Part of a small language model's weights: vocabulary 1024, a variant of Muon for these matrices.
Each number is 128 + 24 x the weight over its row's rms, rounded and kept within 0 to 255. Layers, rows and columns count from 0. Numbers have three digits each. The size before them is the row's rms in percent of the matrix's.

# layer 4 MLP down (transposed), 512x128, rms 0.228, rows 35-141, columns 0-63
089:115133110085116156118156105150149127168122156164140112162079099139088130078143119153113143167138152146151112113156155145147181167134128122148110137123142133142125136104132120143208136143120120
087:100099134085143151162116114097097124098085093142115156116119107106142174134153067154109141129139148092124124131138081092195157103136144131106124132137138103131142093145131115121143128148147186
108:128135112174110162110137129092130105136146127113135120134103087127104154123122107101104122149097148145058129117135099113132112138105137143124129136100145174152139115083175143185098163115110105
077:150133102129058142133121204172155088124106141150145181154107157141113127118126133136112111135140128166114133130126099133162150121151130126116146157142120157153139126144062109143131122105106150
100:105133139174103141092144132155097160123115093114099077078132116128149151119124119159126087091117128095118112167115118120121095098104198112145080145179142110172133154113115165133144125153155080
086:100107158097130099103149130125124128124141105120106143088089104111121156118090079136125104111142117145150153123093111117104127140188111148179130113112155119111124135129095137128112117120175157
103:113128151143119121121154118133149094131112154134160150089120135123152124124114126167116155136124107089173117137108067125171113126130125149147092113093180102117108132097102128153153125119152167
112:112129104117146097131129153149165104182117131108139174097120151108103171107107125076127142132127130120119139134158087146119128180126116158112122145157091151131121156160158159153095132139134140
109:130135134133135154138104124099175144162141089120126170084106113154160150150140128177142156113158077133127033129088101137134145124131171114116119158105099126138105141139145119127103131152132199
120:128106121146152125130091111148083136132191140127104101141138127133119102130142136099140123142048135062172132099137110138152092149125151090105133152111184118116096125116131167185139136115112095
108:148143149140103145126126112105123107119120122148199150105113145091163100141100131139143172111117117157129096119203131133085166125096115127124119085117085124106129128148159127139159141163107168
094:083139132151160137100132127154129163101146152102125124148132115168090165171083119135107111117115076116133127081129136114159144138139136141132076125132121118136091130117136127133152125068129161
110:153130152141124121101095158119146145156106115102156139154126115129135138134102130114151161083111139076161148098146094087165106106148107160113132100094185110126127077141073142141130116111119098
097:096104095144117088104095164149105147121108149162133087112134099168139093175127099120147115133128175137143141116126183146133152132130144142130077081119120115125158132151160130159096103111131143
093:162111173111137152123153123111113100099134132123141119162139129144084124113092113113131108145137103091121148112089132193142089133107163111187087146092091139128127147132162114148136129139158106
092:125084108080104092163125130174088076155174178148096119122117108160122176155186106116130089106130133129136112118149140129106123152156140116130154110113127117117121182093145142137142125105122112
099:146136064137141129124160129141147071142146139147143131104140093123135122117118115117128120108134139145145081121090108116129120168168160095167150098134112141114093141140077120148124119130110125
090:106129105086131139124088138109134114124119121126146127110164157133143116136136086078193123124114096131134067116146137114153121108112150169141111155122118131145123098156099098135157139111107188
092:149137137115124142116118082129142109125132148093096149128110138124097133155053126150131123122165116106161093094098111109104114105144139164111105087171134156122097136130072110135153123139147174
111:189145123105101097125138125172105152111139142170132102120122099097110151139119118110151112110123122109142109120151124107118130177128160104090111164130123155134124131107123129118099130108134158
104:192135105126133119154114086089082108145107145143072100142161140099122131136135135123117130111143143114163088140173099158117129135131109160153149112093148152115120086110103122135109105117124111
069:145121084143113152129107155110121060161142160128112140116145141093145119099104142162132106151171113117114102162136092120110143113108121127131146147127085190196107126113075158141093132124128109
105:164124114117145111110147151134132132121134139117089120126145115151090096124140121102146132134115136116119137141148165097103123073092157119106118172107139139118156142152081135129156112161112140
100:161127121139114121138115167109111143151119082160127142136129087107148159170154152140130135172117125160149177108099124114152170159127126103125128108097115107151119117130137103154081121100148129
105:126081116152146135141129117141118122150108155188089183111118119130140140121104157122124115114181131132137145145146110157136155107110096157181117153069071106161138118133188097112109158146142161
112:148138114134163077120150121147164128128115092178134126151157152170085112099118098127114131123120104107139114132103143149134123136138101124102159112109161126070149135126204133120145106158149152
095:146141116120206151089131108109106123108101084135132171103136151186107116116144129166137144111129128126152111138147147179138106133133104125147092124138109214105096131109110119088104106139118158
097:143097133106123130090155157187148108128109128138136115149094116148143149156132144150110125101146099162083094169122119100136138110131118140128181164142088153163121069109113111151096131145129130
101:148129136136160095127135081130146105118112174128146138138064099173105114068118140131114132154082097110110109131130139093139133096097139109104114104107070144116123159159066151152143127113140115
098:141140178124112134119135086134124117095130163112116151132125122157126132178104131082134187156102090151146083131160107089081109125141177139081155161127092137144133151137155142088138129097163128
091:126137152125152128138098072124101129136134155153084102091130120130112127141174076173103140113147110137167117095098070093116114094158142165143148167082120122141104165112167083098098118130141144
095:127101141152163115130113159129123128103151131113147090115152139098143112121154145116068136133126167161131117127130145111123185137116126102119106184122135128149073122144122129148115098132099103
106:144125104145120125110146117106080097140158140139160146159140148141123129104132117119127114165191121116128106146115119155147157157166116128108183146083083135138142162163188155129124098145154128
102:139122085126077119072129164103131121164090120131153126123164150135112116156180078133119131125142109160077157145118139095114106082136133151072125115156099147137107149135069140142098140107150115
090:151140158130100146130123129134135180139121092158148163104140122085120147117154136097116131108116117106170097143136083125089121146174118132151091133120108125082105145101123135117166106089143185
104:103156109090177140142188122114138129153147116142105127137170083184149133131102133133144136136142098151111148132132118106133178158093144104134110115100154106104145142058131079134141096170165109
108:118108170127133104108112154142128154117103166142135139138125124113097110162179087140113166136121141116095134190121135067163139143109089108187137131157174117129135103150130117118105163116074133
105:097146121132068122109145131116124137124140158104157118085125135119172138122148126106085110130143128133136105129105109126160129103128130151101128163124142093125116119126101113128145185142115142
101:155124095113146143124129104133137101178130134112117099078128163151162155129162120120115131174091117108173151181164123113146088173099151152172115140161089103134108145136089150143122152107110116
102:157144120176149102131142122125172143094117141092085107101178159109173147119112140150162118113166158106141185142152113150154133138115119087121142095149123148144106165130087095156143134138111145
104:097134130136098103147121115171110134088089092108113119116136111113108151099135128138163145147120143142133153137090134153128160179091119127142134179121145135094110125131190128092064096138134131
081:134123108080116097118127135128158110138108124125141137116104107187166201141114143097120102112118124141144124160155157128122128117134119135123125125163159113170134153125016099137150130124134151
092:144093105115134120140148102139146097100128095140122084097111135118137133126093157128142127117098134154155113154143117111141163139133086145158109117137124197123110152103100121117164122143115143
096:133158155148107146134167127124161144093102153133116125105120115163138121166136141112097142118124152114125120125137114142149162138145105154196089108137169172147107116091167119128138144087136106
090:129096108091141163148106129133127123132150144150112143178132148128095125128156115134148128160099106150079119152134147133133128087167112165127137117110121158165112162085065132171155098131140161
093:102069157121142132154155086142103070129149106128119143137111101137123142115118125108153081109091140138142136151066107157111149084161147147126088144133138137134161141099128123143112137138141126
103:097135128105148152145134127122152093092114132117107147116152120086128133127134114108137085121144155119155119165084141193141144172157145125134170095122101170108109130139158110070147117100131095
102:133133069127118132102120141118102167130087135163173180144131105128121151085155136154159117098145127115139131131110139085124161160136102125144085086125133170129107130122138124146086124101115136
089:171134150121125181125133147167112142096156112123135175096112114164129127162156142105119169136121168122132120162163088098086154087154101116119124136138110113134116109115112107132150095126132118
095:145124136122149152163154115123174116162146100123123110152096135164123178158124129142141133123146100135121129108162101091140149117140130173127147117097148166140145118122120127084128104150141111
107:120116106151160071152059125118135149168139097128118120122135131118136113135121086146135156130135146140144130118149151094125069132149128118131157113093123121115154114100150133063119169097149124
107:097169129125128123118151129107106101127126115163131144119123128100066150125123143116157137103132104124165121104122119117152077113155124106195130109133145165134117085165149119133093159187152082
094:147102099175124122142141153126111084147131129152123106118104153120133159130097142164157095122147132140151097137143098169138162099140104134102150179142151158138145159102017151145171101148125136
097:124099147111137145126178090181106131134110123145122137160095111155148151130095104118149093146161108146099124095119166159109160103134093118150164117141124137148100116104093114110115160103135119
074:137109095122122145146137124141124131148139068137140134097150145097148163127112088095111089149141137160114133137115162136146123093170140100171127131132168155130118147114017120127135120073129155
106:105115109107078142129129104121130133101113100148159100121143145119143133144145126110155131116116098154106129097187131135116132137139141164123119136133183161146128167123150126126148153148095132
093:126108082145123145080147129115141105128133119124128122140118143122097192162124134107135158109148090132104130151139132069153134155172175114096162112122140148141107146134104119101143147157107106
091:127105092124103095090098104110097111166120119113129112128109136138155151091136111097123104100145130140139158144107137109203116077091115128185089149155111105149141107079115129147132117153129141
078:104095100136144143136135139116142122149104115174115132077121116177110136110117092103144147131098095125104114134148126136135083111141096164121119126108104139161100132088040113128133092141146078
106:143160114127128130087131124109144133100109175158113130126119123143105133158094120113146112123150110151165116135102141160146125151132101145123118097092111101135146119127113143102137115139125082
088:141139124129114126138138185173136105106119172117118168108163109165114173133145102103135109125134129159127087122143125112112158120130144117135084138137143131128113132129106113119133159112164099
088:125121119119141113132113141122126099148139136093075140125127111118089138136159148163162143119102107155153140107101107104119119117150132158128139119108124150138122099146053168135112091109166161
102:166125085115130128105104164204108099147111176120120130101115109139124112106148122130177126121112104144119107116165107168145140099125126108131100154165109133107122141159158101125132134126091103
085:131109134104143117099127168136171128122102133068124147122133124139128124112120098133117079105144131118147123091066110220127146107117107125126096107062124095130169139121100079150107138096147131
099:093131141163143125157125115104107133089121049211107161141124158137118116135058102145126140116142141142116133142091140090124154121164104184113135149100104104121117130103137080119108141158111141
095:064134132138141129117110121108144135120115167160121115105115114144106105097151143148132096127117119103134131063109139159146098095141119159105087122120105187137137132115171131126127153120116133
106:159100181141149108138119156116122148133088144076144127150088095096127142171115106138126142105132125168114131123150173136144110179114109090163096082128135088141114123107158127123121137107138089
114:182141153160113118135139100120110123146110164136118087124162138131134114102147080131101107106146128114162176137149120143116133076122106114190173135113142134128106142100127153118156106121099128
070:096105091124158169172131108092163098133131152143129152126152167141135119134149130134116072152114075117088114075173097149121054137158128107095123150134118119161123134113064117156123114119142105
086:080125115122121164174130095125081076148153072124135100090135174114106124140117115120125094164144108137110100142114133128143149115116171131152142100131114153127096123133021117138128094118108175
106:155096134118116118141130127128151164128119142170114119167122129167178141188120137159094138109122121158138107087102118165118104132127122138134060128139191147103126152120107140145127136109103093
092:138156141123138138197125135082166131125186092150166096124113084148141132134168153091130139069124124122110115130107052146109109095107180130132124125146123143116100152129157150131104116146103102
096:119113138075084181109130149105168158140094139154145147134107123077145173101146138125147114101098121131139179140116134129133078141127147124143123139131088122130108119124190111112129149143131144
121:105127147080119112162142169105147135122119124157133156148148088140177141117139114158141087095147111125065134129148140116150154141104105121093183138113122102081095098113137160056145120133127149
111:142152141140127140133134156132109090094134133158092099037155111133091103190168136096108134138120148151127151172103116106136139089104137133157123133152143124169146137131150104102104120156150153
091:143154087135137159168118117131121145104104122142116132086106145129113128083136109102144126109113108146136103150168126150155156113116179138143123145131163145115174136138111129140126156109167112
098:154140117131148143139097116161101125139124094133120121128095158124109119136130112115108088111109110110137108163147125112134151104179144146119149142156113094120170176124104176101132134138118098
105:137150126163128150156116149144108178127131119152104119106155142123180120171113121116134119053161100117141147142125141107110079115119150143154142135155127143134147103147168130114129137149150085
099:181085160113125121098122110099111104135157134121170137133157099133163131181140131102121090118142095085132092144106099164143117119114139102161162098099110135092122100125108114139090123122134124
087:129124127092162121120186142147146153127112107184093114114146097142122163132114120150146121115117104168142064102148085127097133157154139142119150169129119149136122108109073127127148131109157122
089:097129087153125147135111142128125129167154135095094118098128060104142132123145149099120139115130159127128135122161136120064105130125120102096135131115161163147135149114121120151159126104141179
113:138148115161120139148134132189143115140079146072095118122120151113106189096106140120133106144142139102145110091141101141158121095136108096155128152095126140123165118135086121143120153143098135
091:124096137125073119144111132137150138106160116151163140123156146131165135140137123105121121134144112160125124180111164155132125128142126146118146180102155163102127122086096100137142128103096141
094:108099162117107168162113117148156195113131143154098178133069114115136144121139167111098134137168123133110147130096164133153113138093109114121158149159128092139136131142206132108145128096131134
101:128122139096137110100118116128113113171122092099143133118101129136114133150161115123166127143129105162100112112167122162123178125125121133127085112117147105148091090134108155144131119121104141
095:170132099090160120145130073120098095168137161135133159126080124108077136123138127144155111112136091124155156168121132130146128157130159133127174158094122092117155106114147132120133119140157109
086:091127161175112181135154135100156132142107160121138150144162123094070110134141124125144074102130174106133131162122130164124142162133101143152113147151112144097111173104116101152159142160139070
092:128160126121135170158124096142158110136105132158126139125127148134138159109138119122132101091087107118092084133135121126126079146140066137102152140116127133159091156110105141160141140088142123
102:121118169096127091108118171114123145109121109154110132112088146152135141121135103137155136063128146148085103125146149106169110058122103144118090112112172109107123110055171134134151099128137165
095:147120108129155168118126102108104117155101097144122118086120133105148159182144121140124140087138141129136097116136099114121118157105128132115136115128125161123089158128063125105174127125129159
109:118139148125084157103163119117128100152153101125097139129122085136155131136126123109115152146152090132113143136170108145127121134119132096108117105139146178112188157134127100144158128150076149
099:127126140159145129072102126142141124168124129146124182119126104129123099132150116116081145152114160116149168130126114126133113112132122128155143158105088125134082101158169107096146143117125108
094:128087154122155161155111136146085135112118103116067146131128138163118173128128129154131151127125123120142141140120160135087136131153140137128148150176102121182142099087135110143133143115154183
098:171109152130174129119136153111118132129155116126148124132139085104134113154152154117097163142162156131126141155123146069146096155117127102155117142129129095119081173101153118100112128114138102
096:122107115138125138140156139145111118090122125145148109144137104079150182130161139136121117123160073124127156124128131064140102136121120132128106101070074147142102116111054085141132102141156158
104:116057124116157156079109078110133149149112166142153196148105107130129180151142111166104154109118126131164097141137167161117103172114100125162123131126159130151135109131137150088099126099119126
093:164114120134125135107128145115128109100120121155101185121066128122136156100088137114151143125132090148144110105113125156102138140207155118174145132109134131072171150129144137125181122118161137
100:160175087120115112151121161106154118137147147079106162098148132164136111120158148126125127179118092107126119122124109162140140115132098147128111171140111123121154176110158106123155104149153071
107:134124136108116139144122115100137130118137157146093116151123179126163118147176187148109113088119118144115133122136130138164146126156130139144122091108164128140138107162115109190102177147122089
090:097115119134110127088148117192120131162094100181122119125092112134104147128115131091127127104111149148109139134137144108177145106177115165113139146138106188146115131145094128113146127113113158
099:111128150140145129163163095124161120149109146111113101124115144133132120120174118121180129102144167111133093167157136097142131097121146130119080117114153149102137120139131113128147131161110100
107:119122151082140147140139144116135131098085099123094115102115066131140164116117114110158144130123121126160145144121090071142138130109117125151109107079174141118126128132111111136097142139149138
109:110105135155089155163115140109176116144157174119117122103136151153086119145160164093100108097118136156123127121136084143134180137092152101141121110152103129101147114130090133151136157096098123
096:137170129100112113144167142182148132113131117158157103102131163106118164161110171103123136101147122122149090107155080169150146081125114116088139103180137147112077141161122104133127164113116094
102:130128112100135152134120133170113102146099117142106073125149164157159153110136114129136133122138147112116102133095110149130108165133176136164100124130153124149129148129166082148140107083112075
100:111109120109158150159159142137146136111139109143103138153151154123168130130168120139117119139144114147150143167067143178103136130136123098147129125095142133063155101100177155134119147128130136
097:173107117119127149156150119137166110133121158127143147120121102119135131084127098124141130121130143140115102142110103141123129125149105076141124107134131120147152109108103094093167159148139143
# layer 4 MLP up, 512x128, rms 0.323, rows 36-142, columns 0-63
093:137141127111128133140137128115083199105114110121080080162097095155124146133113135124149082174133148170124091144145141154148137128100068156151093145156104113096125125136131128150105141114165147
099:173116115119150136084159095098116126134189091098138141170137116171137129120064115100121173145159104155146144151147127168119127097131123114133126137143120128137110106150093131110139116124136136
083:142142123098136157125122089136115128115105127161097115139148125138115150138144138069178165125110145143134115122079135126100122136106145104120190108123138105089123106124106122141155148137164137
104:137128129094122118155111121124138138151126121102134145127140137119156119103123107125104123184156074127175124126142112118143131171132126143143182093147110162111125133130110108097160148117118150
093:079130117129145161141120084124119140156107148134151133205207176138121121094133122174071132135163110136117136132150116070086136130140134114100127103104105163104109150177130094141163139130117133
114:159099116139160105128152112129130110122129139114112165131132122144169132085104161148101107123128127110111135135131085094103091112138135118143095094090157120116163131092155122112150109157110134
104:123149095085122140133124116101099154154127101119110145110089132183125138090148148112140135122104102143128097127178140134119133140150124136115146179107131134082128100165158129173106171137160085
110:102119107145121119078161102081144120147110092033132122123096113111151139144109145148154148125153106100126124123129104137116141169162145114160154143097107098123103128116199090106134148105109146
112:154081103157122121149088094088139140153098128109068149095190137189165143134112140138170084089142099113133146125119149133129148132132146127127112116160111151121142135154159102136137151126106111
103:136178166102082110097131136140120099145138105145116199140159109133156100122122075135109136101117136136160131098170125114141125130123119170128113082129094114113073180138134138136108125116112142
098:109157132115151145116102131144134159140137135121118142150143124164097136147108159090115122106118097110096125088150163088177140141137148116120117100151119073178114156133138146125152100142119143
106:113147135129109122159091139150130105144133152159150145130127151075102164158176108165091109134101107152133126187169140132158092089134130170139145122144098125148144152132112157139150166158151136
095:114128163105146159128169146108095152154129102143129138136133135099133115114117130066108106068077121106155146137099128142155126129154145178116151116132160086107127133102124155080122110137154138
093:133093110119128099157112133137137140109164106120105127158136120149103095146106110122143096126116142116114090121130149135141106146113106103139091135129147142127114131196155128167146110127119141
095:171130163122136126136105150178113119113098162122094089099169118142141143159128159130102092152121108144159101136134127096107131123103085131144119151109100128098176112080126173151133164156141092
095:159104135135128152097093151182112157111111152082128117153155134092137130120103162122093130140105147097159113156112172170137157115111123111130143175137124136112101159149164095131146124131150146
099:086148105163103168106158144142109137161144118163132120123157134097143107127128112140096102159137115103098113115121150097165120113138139195126130147123110097094123125148144145098128170154112134
095:144151145079108121127090148132145154129128144124140129104107146176101095132150117116184119175136119146112123133149183127154124125130136131126142167123106107139132118136113128129179146172112134
102:126139120103115092162162126148136138130157140119133138129155117123108144145143097147103130152194116118158137142115140143107095130137127081148095121155103164130129141153125112126123137176168155
104:146110152135115153145117136112130113169163116096075124113137108122108149111161106125117194126130136125145120086104132158125147155090143134124130156103155141144107090124083124120141122171074146
105:139102132225142095137146116080131116173114165118100129132173143159145110126129131146112105110139122135125143171154130119101137133136115170078112120131087131131137168140129078125125151136148036
088:140101135151086121122144145163139107130100123123120090105144135140122061149121157136123134154111149135115124116156144125125144124102134173161101105142155085143079135157151134137128143105114139
103:195118138151140130102131157122130136081131113090135096114149106136115124149132203109098122137120141132106139121133182109155153169078150133072100148091126115156147101128110133132127112120117146
107:110125121120128109100102115135093092132130120155125148122108139089132166117166118099124115134131109079167172131168112106119098125135114143101143134095108144099118099082159120102095155147092161
105:134120106155105113141143135134125158094146138137166145092113104101125134094135130090132082117096120097126119116191104156137126129129048137140184075119146130107145141101121132113118118160152142
099:176158124124144146124137117132122099140165076092105174173102095148102161167138140086148137127140130121130205143133115117120152120121121140142171143163116149119137146138171115140104123098102120
104:149152119102137081096140115143151173155103145115111108188146160065123128132108107156165154106141146134116083151150170105124118111130126125140121169154111118130114111114167109101129147095102128
101:133145105092095148114190162111136126128117114156137122115153101150104107097082145170114122177123120152153102142154140127108128177118083149106142096068153065117115133118118148126109186139099125
090:117098114128130113133108104116162106120176080127149137142134106101084130103157127132122119151129129108138124138135144134115107111141163130120146138157120154123125128136133123091098142132141096
098:116111156111018104128149121103105116099099156134112126123129103117100141173130120139140135186131086164127135095132134087109113120150126111096125100141109138103142107103110120124127131122139089
094:158097125148142094109139118128103143091178070154131158142146100090155098148136155202117119159101178136138121108103124168161160152134109096131111119104120131147116080139133079135130134117104140
101:121090113118065135120130107118097094092127138134158142122101089122099144130157136155102101140130140131072166121121178160142152128165141145142164112129138143112114129122101121092149120198084114
105:148155119128100151139107149145093112133144127117162110183132131145142114149156143116122157105139117122139085119106134118137086105079152117140170172120120166109139127167120130153093152128117107
097:159154109119145155135144116121120120154173130153155136158115154145127091156131100085117107147143076102138145165118102136120098123123141092143142125166118154115148109138202105147147115154134150
097:146109132121081126129073121106128133100153144126140131129138115100153102104148116121123116132135112081165093140141152131074173106137175166086129153143131101166136139157104082170168122105136147
096:119142177119140150124123130175099111156150147119134164155113108109101080142132163167131113143110091150119148157121116131103161163094096132160143098160117134160181140102108131103123174109114088
102:106145174152096153152077171161165148140092177145106141130096077116119140164120107138099113126146114099139138141175135083104096105121148160127142132109100126137142140178109106121132137149142154
097:141105154096145148118112096119094140126144132136113195189104112110116131111118121096098123098122139124122149111120119128131139108113141131076160141084138120060135146091109133114149136169109103
097:166127132121091150160144169120094115159167093180119141111075143145145149119149116074142120125124112125171143133130181092144140130144135193129142104154123146123165119123130182118112097147129119
096:146138124167142153083133123124119107129124122094134131164100115091125102106163164132126163160100138152079155124147132145106124136074157146107146180081110109116098130172175092125078089131119100
097:117120124234099134141124132142071129151120120141140099136118113100138149131134135147101141158096100132141125108134102116095122136100155140082113141130136157093124135147111127129116131147079132
094:119138109148141138083103093121137117103098149134091131162123146065114167092124147128134129093144118090128094174129111071178137122142136133113180101120129137135159110148107154114094155109086156
099:167118136133106120140061191138111128131130157145121098139149075097099132120136100123106190110121169157129077109173089150130130118134113149131144082114137160112116105097132126130112114160135126
093:144115159148108097110104106140089137112116163107146107140130110135137139088134156103140122105133155134092124096132062125114126147116095102141093126099178116124124101147111125147149176123085110
098:133118141153143072174109092147141121152109129099111127150114119108108105135161148079146126103140125135114117134097107116115143121106155141143113116095149120130091095138159074133128111156098145
102:121111083098125087133121113122124133105153120135126158131126120119141132123121122165160131120151147119111111156131155118113112172139118150134108133116133149088207136102117075132072170151164118
098:114123114153136139133193106112079083126163131113157133176125140122101133118119100140137086137130132137115129116113135115123126152143083111158146105145120117087110164122129140100111123161161117
101:102144132156150086097118108126177111117178150102143123186183151118157182098131146115145126128153093120138123111108138132127121119127135112149126133119117147135132143156102133131128104122132144
092:137112140183124167137168084127158109142132105094145145125096120114114118078117117132135166110155132165090184104153079122134105089133100116073115113189119151120137099126129120086102139131087114
102:118103133089080133131140141057165143145101119141153080106143158136147133137166105118127120176132140133114100142172110107116101179053108123136123137130110141114142121113129128134135116184140160
101:122183138114123150136110157141134149136141150134129159139141115100135148080127156157128121121148088102178125102143109131090159102119094154128136113103108139113170084133113163093125147121175135
111:174099139149085134129129125149098125106131159127106121143076151099132124132114140124126081094119181103140122136140133156139148113134124157079102130133063150123123128128090097129111118166079139
090:162129120134077116144098115140137158136108190145144143117130128122158148143153194132107145108145143120124133157163164138165137143121139147124127126132125102148163135111164116140061103129124146
088:118152113088130135139087180129158119161118112101154111113101135138131137086105168148098110087143110147121145126119142112145053118151123101111223138129151140142111127145110125142092105105122110
100:153168118092078150104134109128102137142099133141099100098139116082100078107146115147157147120163121096142156121114084144090153142099148108122116136090127127172143156118110111097136115144107122
100:142172116136129116143124108129158104158121138148117098149125181145130139102142116157132172145145167120130088087140112143097145124099137134133117113164107113095136109125155136123138074114146207
093:088141139109125126135109119109117104101137142137123114123162096093121141125099117099095175142153138116168123092167116152124150119153120103132166122105125137136117134153136111124152151136125118
099:104132101179106120150122116141122126115096164099130125098109162139146129116138118106186132108126127124098143113177106142141126128131132148141114150130103126141126104144131153142123143152098017
100:150129147152113101149152198066104076108123146117174124094123135125130112142132138075123109131108104119155155093127098122104112166162104104131092109125144145131141120113125127113103137127107110
089:109102129114174113145138132130143142075163145137214089116155163124107118120086157115111125149139131143131126111155133124100162192138134128116126132137147121117100157109158106080139117104130125
086:148081161139146129122134111104124130135171116163173131107121128196139115155110110102148162097141123115096108157153153121144125140151105085126141150130115130126134143108110115091098149113057053
105:149101107119152133134151146171175133134146145136112133151109072091117127121081177126152112109163092089117120144148120153162161141124109136105150126167132099100124122158136101090113155132136124
095:085163131103135146159024106129115144093101116147161147102109138110109160136118143134138146142107141115138074125178151124132128122146130114120096151101152115140167124155189135125123149127118118
100:112118109162165087092098172133110180079095151154151108120120133179161102129114125155116218117114119104117151145164130086142141113142163106135136127117124104118119117148138103132106171083077155
106:130131100139115143125136133133113095180126112131123136100127118080099143152118118098152148069122092124127202148126118139127162092124144091156107141128145163141155109124105120145113145117133114
096:155125120093132112127204149106129113088096128135108089113130128135128157119108160137100092136126177127108105113110156150101132189084110136098147112150144127116107104112151141129136185138137115
113:193092140139107134132118136108127119134102192140127103137140133123144122117163115124115110101163140109105135115181116140145143111090095129131147139087161119122121105143151117137182089156124126
091:113134185133127133128113165114163150124103175129147124140118106164128153129147147114172103125103168131102131102216131145107088088127145160103120146133130139132136150122126150138096115176122090
088:104095113146128148146101119141135107168134131122111121122179142158149123148105083137094129111128168124122121088145124128077125121151129124131135129129189111147137109145133163110124123122077113
106:084101136118053190113142133118135139161129116134144121192103119128079098142134132087145120132141137097120122105102130143096149134142139108120104143138146128106135103119140141073179126131095130
099:109125163120116156114139126120153086114155146175127146177165153143101147100149124145107128145129107095123136115150136117109154123117115115155119088165127132119122137117095147135135130118127106
098:110185096110115125102126154128083120135150093111129129118126143136079085133105112144151111123137116140106098104167134074122144140157106150159142139167086135157080143136100150095126149133141144
108:147104139097111138168140119119122087147127160096174153082141111098157142126128175157141148130119085088174125122130150112100141079093127175112102132127121124163166129156148142120125154088106138
106:108132132119132123141149144059138112102116157123142139176194137132106117125133122121120098155113082121113123124101128114137108118129124130127174116136124138092143159170165111145130130127159153
100:092101140154130119105131106140178107123145145100127119164169073099100128109145130110126115123094125105142151103118135150117111157111150113091163106092132152086137155124123135130120140167102106
096:119102148159132132122125127143054137140095154130098130146125129083117118139127110141120102176105081138122145088174143118158178119100106149126121119141108086158120168143115122148139153142165123
102:102116128138153136118160131105141129124100106144146114187125154127143136134141146128124129135131073068124146201111122126110122167140159124128099124107121141131110163133141119127113144108109152
102:145101133157140140141119109126111164084126110135104143139172130114102139138115113159152164106116077093134111140099144147072147114127119130113162144112127136170123151186123098141139072163107151
099:142094186155088127117120121106162127135109112118136127097101124123090123120149146081153127144135110123098143175113120159116104120142142109100140170132156148118126158124100138092084145137132103
096:143131123157123102103114130141124109159137125144131107117134141107126145130160134147116156187122130091104119134163096134135119162149111128147128093089115105108137061090126125103147142137107118
098:117115137102107125127133197140156160098106130131130109149152169125121121138107112127128139134086120076158099156151124139122151111109125132169113085152151115123104116109112136109212083125142157
102:168149145134159124114121130127113123136127115129145162123198126121116110151131126169141106139112144133134117135126179134114116116148122148038113112142136137140128139111118107098149146107095126
099:142107109168142091127106163129147113096120132086162092122192128139150154134122098112143125093111098133123120147108118121162117093085157119136136157094114130104142097120140166128086092147141153
103:129164106155132113138085152137113102130152133142098060107101116124124122149132087111149151122132153060146138121125115133166142107080096113067124147147126134180125140136175133094116116103131108
093:101136170168156128119075169134102138136117097129153106114097111121144116190118128130126107148141134151131129123112145120101096167159109165144116106118118144125140112115100127139106085134142111
087:119150123135125151097094136121129130104101138128139100103132132125145122108149135114117110097103139088124121126158179157117103119092129119144120111102133109187123136090131144151154098093117124
091:122130157101106124109141097113190157112136090099107125141122107145073140122125107143126139168177144165118150132087165148167140098138154132126120125169146113121133120146119119080157127169131146
099:145114123154151163141128133130112102147150154071120133112095136100108118158098181134137085122137111132128111133124165113120148106143125212144149112164099170164122106134131140145134166109122153
101:203119153122116124058123088113143108141154105109097142133131143125164149131129123160124161131126146153137135156133143056133151190155108122121132113115151159144105127141115153107166100164128120
103:127081133119120157157095138085132109120156119143075117138131143154121143102119165115114123114113141134105102193088155140167143107086134154133119142108120126148175137130123198144098117098129132
100:115105141138147125145152118146119112090137122161125147161186144094112114170171140158146105121099146110162123167094122125116113121119111097090147164136142103105117069160117122126162092136121138
098:121115124132112173116138154114072148093173094116120146156135202108128116146136109156146180144121123162157086133120126136084122145121126133117185121127127150165100099099163120067124082168134128
099:197114124142123124131168150066146157124147149120128111093146137141139142075106112133125161087143134085137104113114101106079147119088166126193093153165137144167107118139107135105130135097113144
090:132102112132151135117132139121122136173106127126119125141152156170135061122167090099118138151117097162104106123164138166103169121134130109136119093134106147156100151146111191083122124128123103
109:119103144130127090097152120124124139112133120124113098111107127116077114149146134128091117170152145105109137108128104140155116118054152135143128119121109141116152152117162100126138143092138127
091:102114126130128120139103117073134151095180160071165140112134134113105127104195112125070143175121125093096125133118136180132136112147142167118103147144128132117112139128112139134149167123100112
101:134115099162140124112131176120146140166120134124151111179159108094119129144115177095127117126114128124133127146132122136167104132136138102178134156130082120138098120063134126096144154131087118
122:195167144139155145145144093106138149094140172129112149116121178112139126113119118096156108100123133142127120108140095155184129141130147111129107069161141145125161066147147121121118180119138133
093:139163133130134146152130176122143162155167122119124112139148111092114147058108116132114165153155108152104098125153101104134128158138107103139145160115086129146153110131100153099142122096156132
099:131141112124146162128146126080129175175134132159098151138124103120132133084102131116083144165083117168103151116108124125127113172138117128107192144122132125111096135145105182161146131168126123
104:119105108125126138127123139115122113143121139162111115133116123191125137058128168112160148129122130133140129138125116116129127123116138171140146189154167083118161162117150183124094146135115173
105:164153144121112110133148123118089098145142139122137131125149108141125133086128124175134131144121131140129078166120117109157139172128112147127138131188119107151105114149135121135105084121151108
098:144137090105146102111162131142158110142130134094091157133093085124145083144145139091139139130083164118134079151142135114150122143071097167145110116101125131129083093108159108163160132133153078
104:136144132134167153123144137116133100129163115128110143148120110140148120134134148132124126094120097165162097122178156140113175135114142129115114090109118086132156138143131072137164114121113173
077:141135093135143124084143119130160136127109113118131149149100125139094118164113162096161149123122107141109122163162105098123144144160134111097140157155119080146122142146097079114129148127099082
101:118160147172103112082139136129099119105193132156177120099109181155085106126121127080122149131124157103116155115143106098096119144157054136137119160143162148100144098145072141128133102154100132
093:139152113156110143123103177116151164143154116114164097127125123092123152053133169077131137161146137137085130112151161124137094085142094112176128114089127121115133105136101092148069122129131154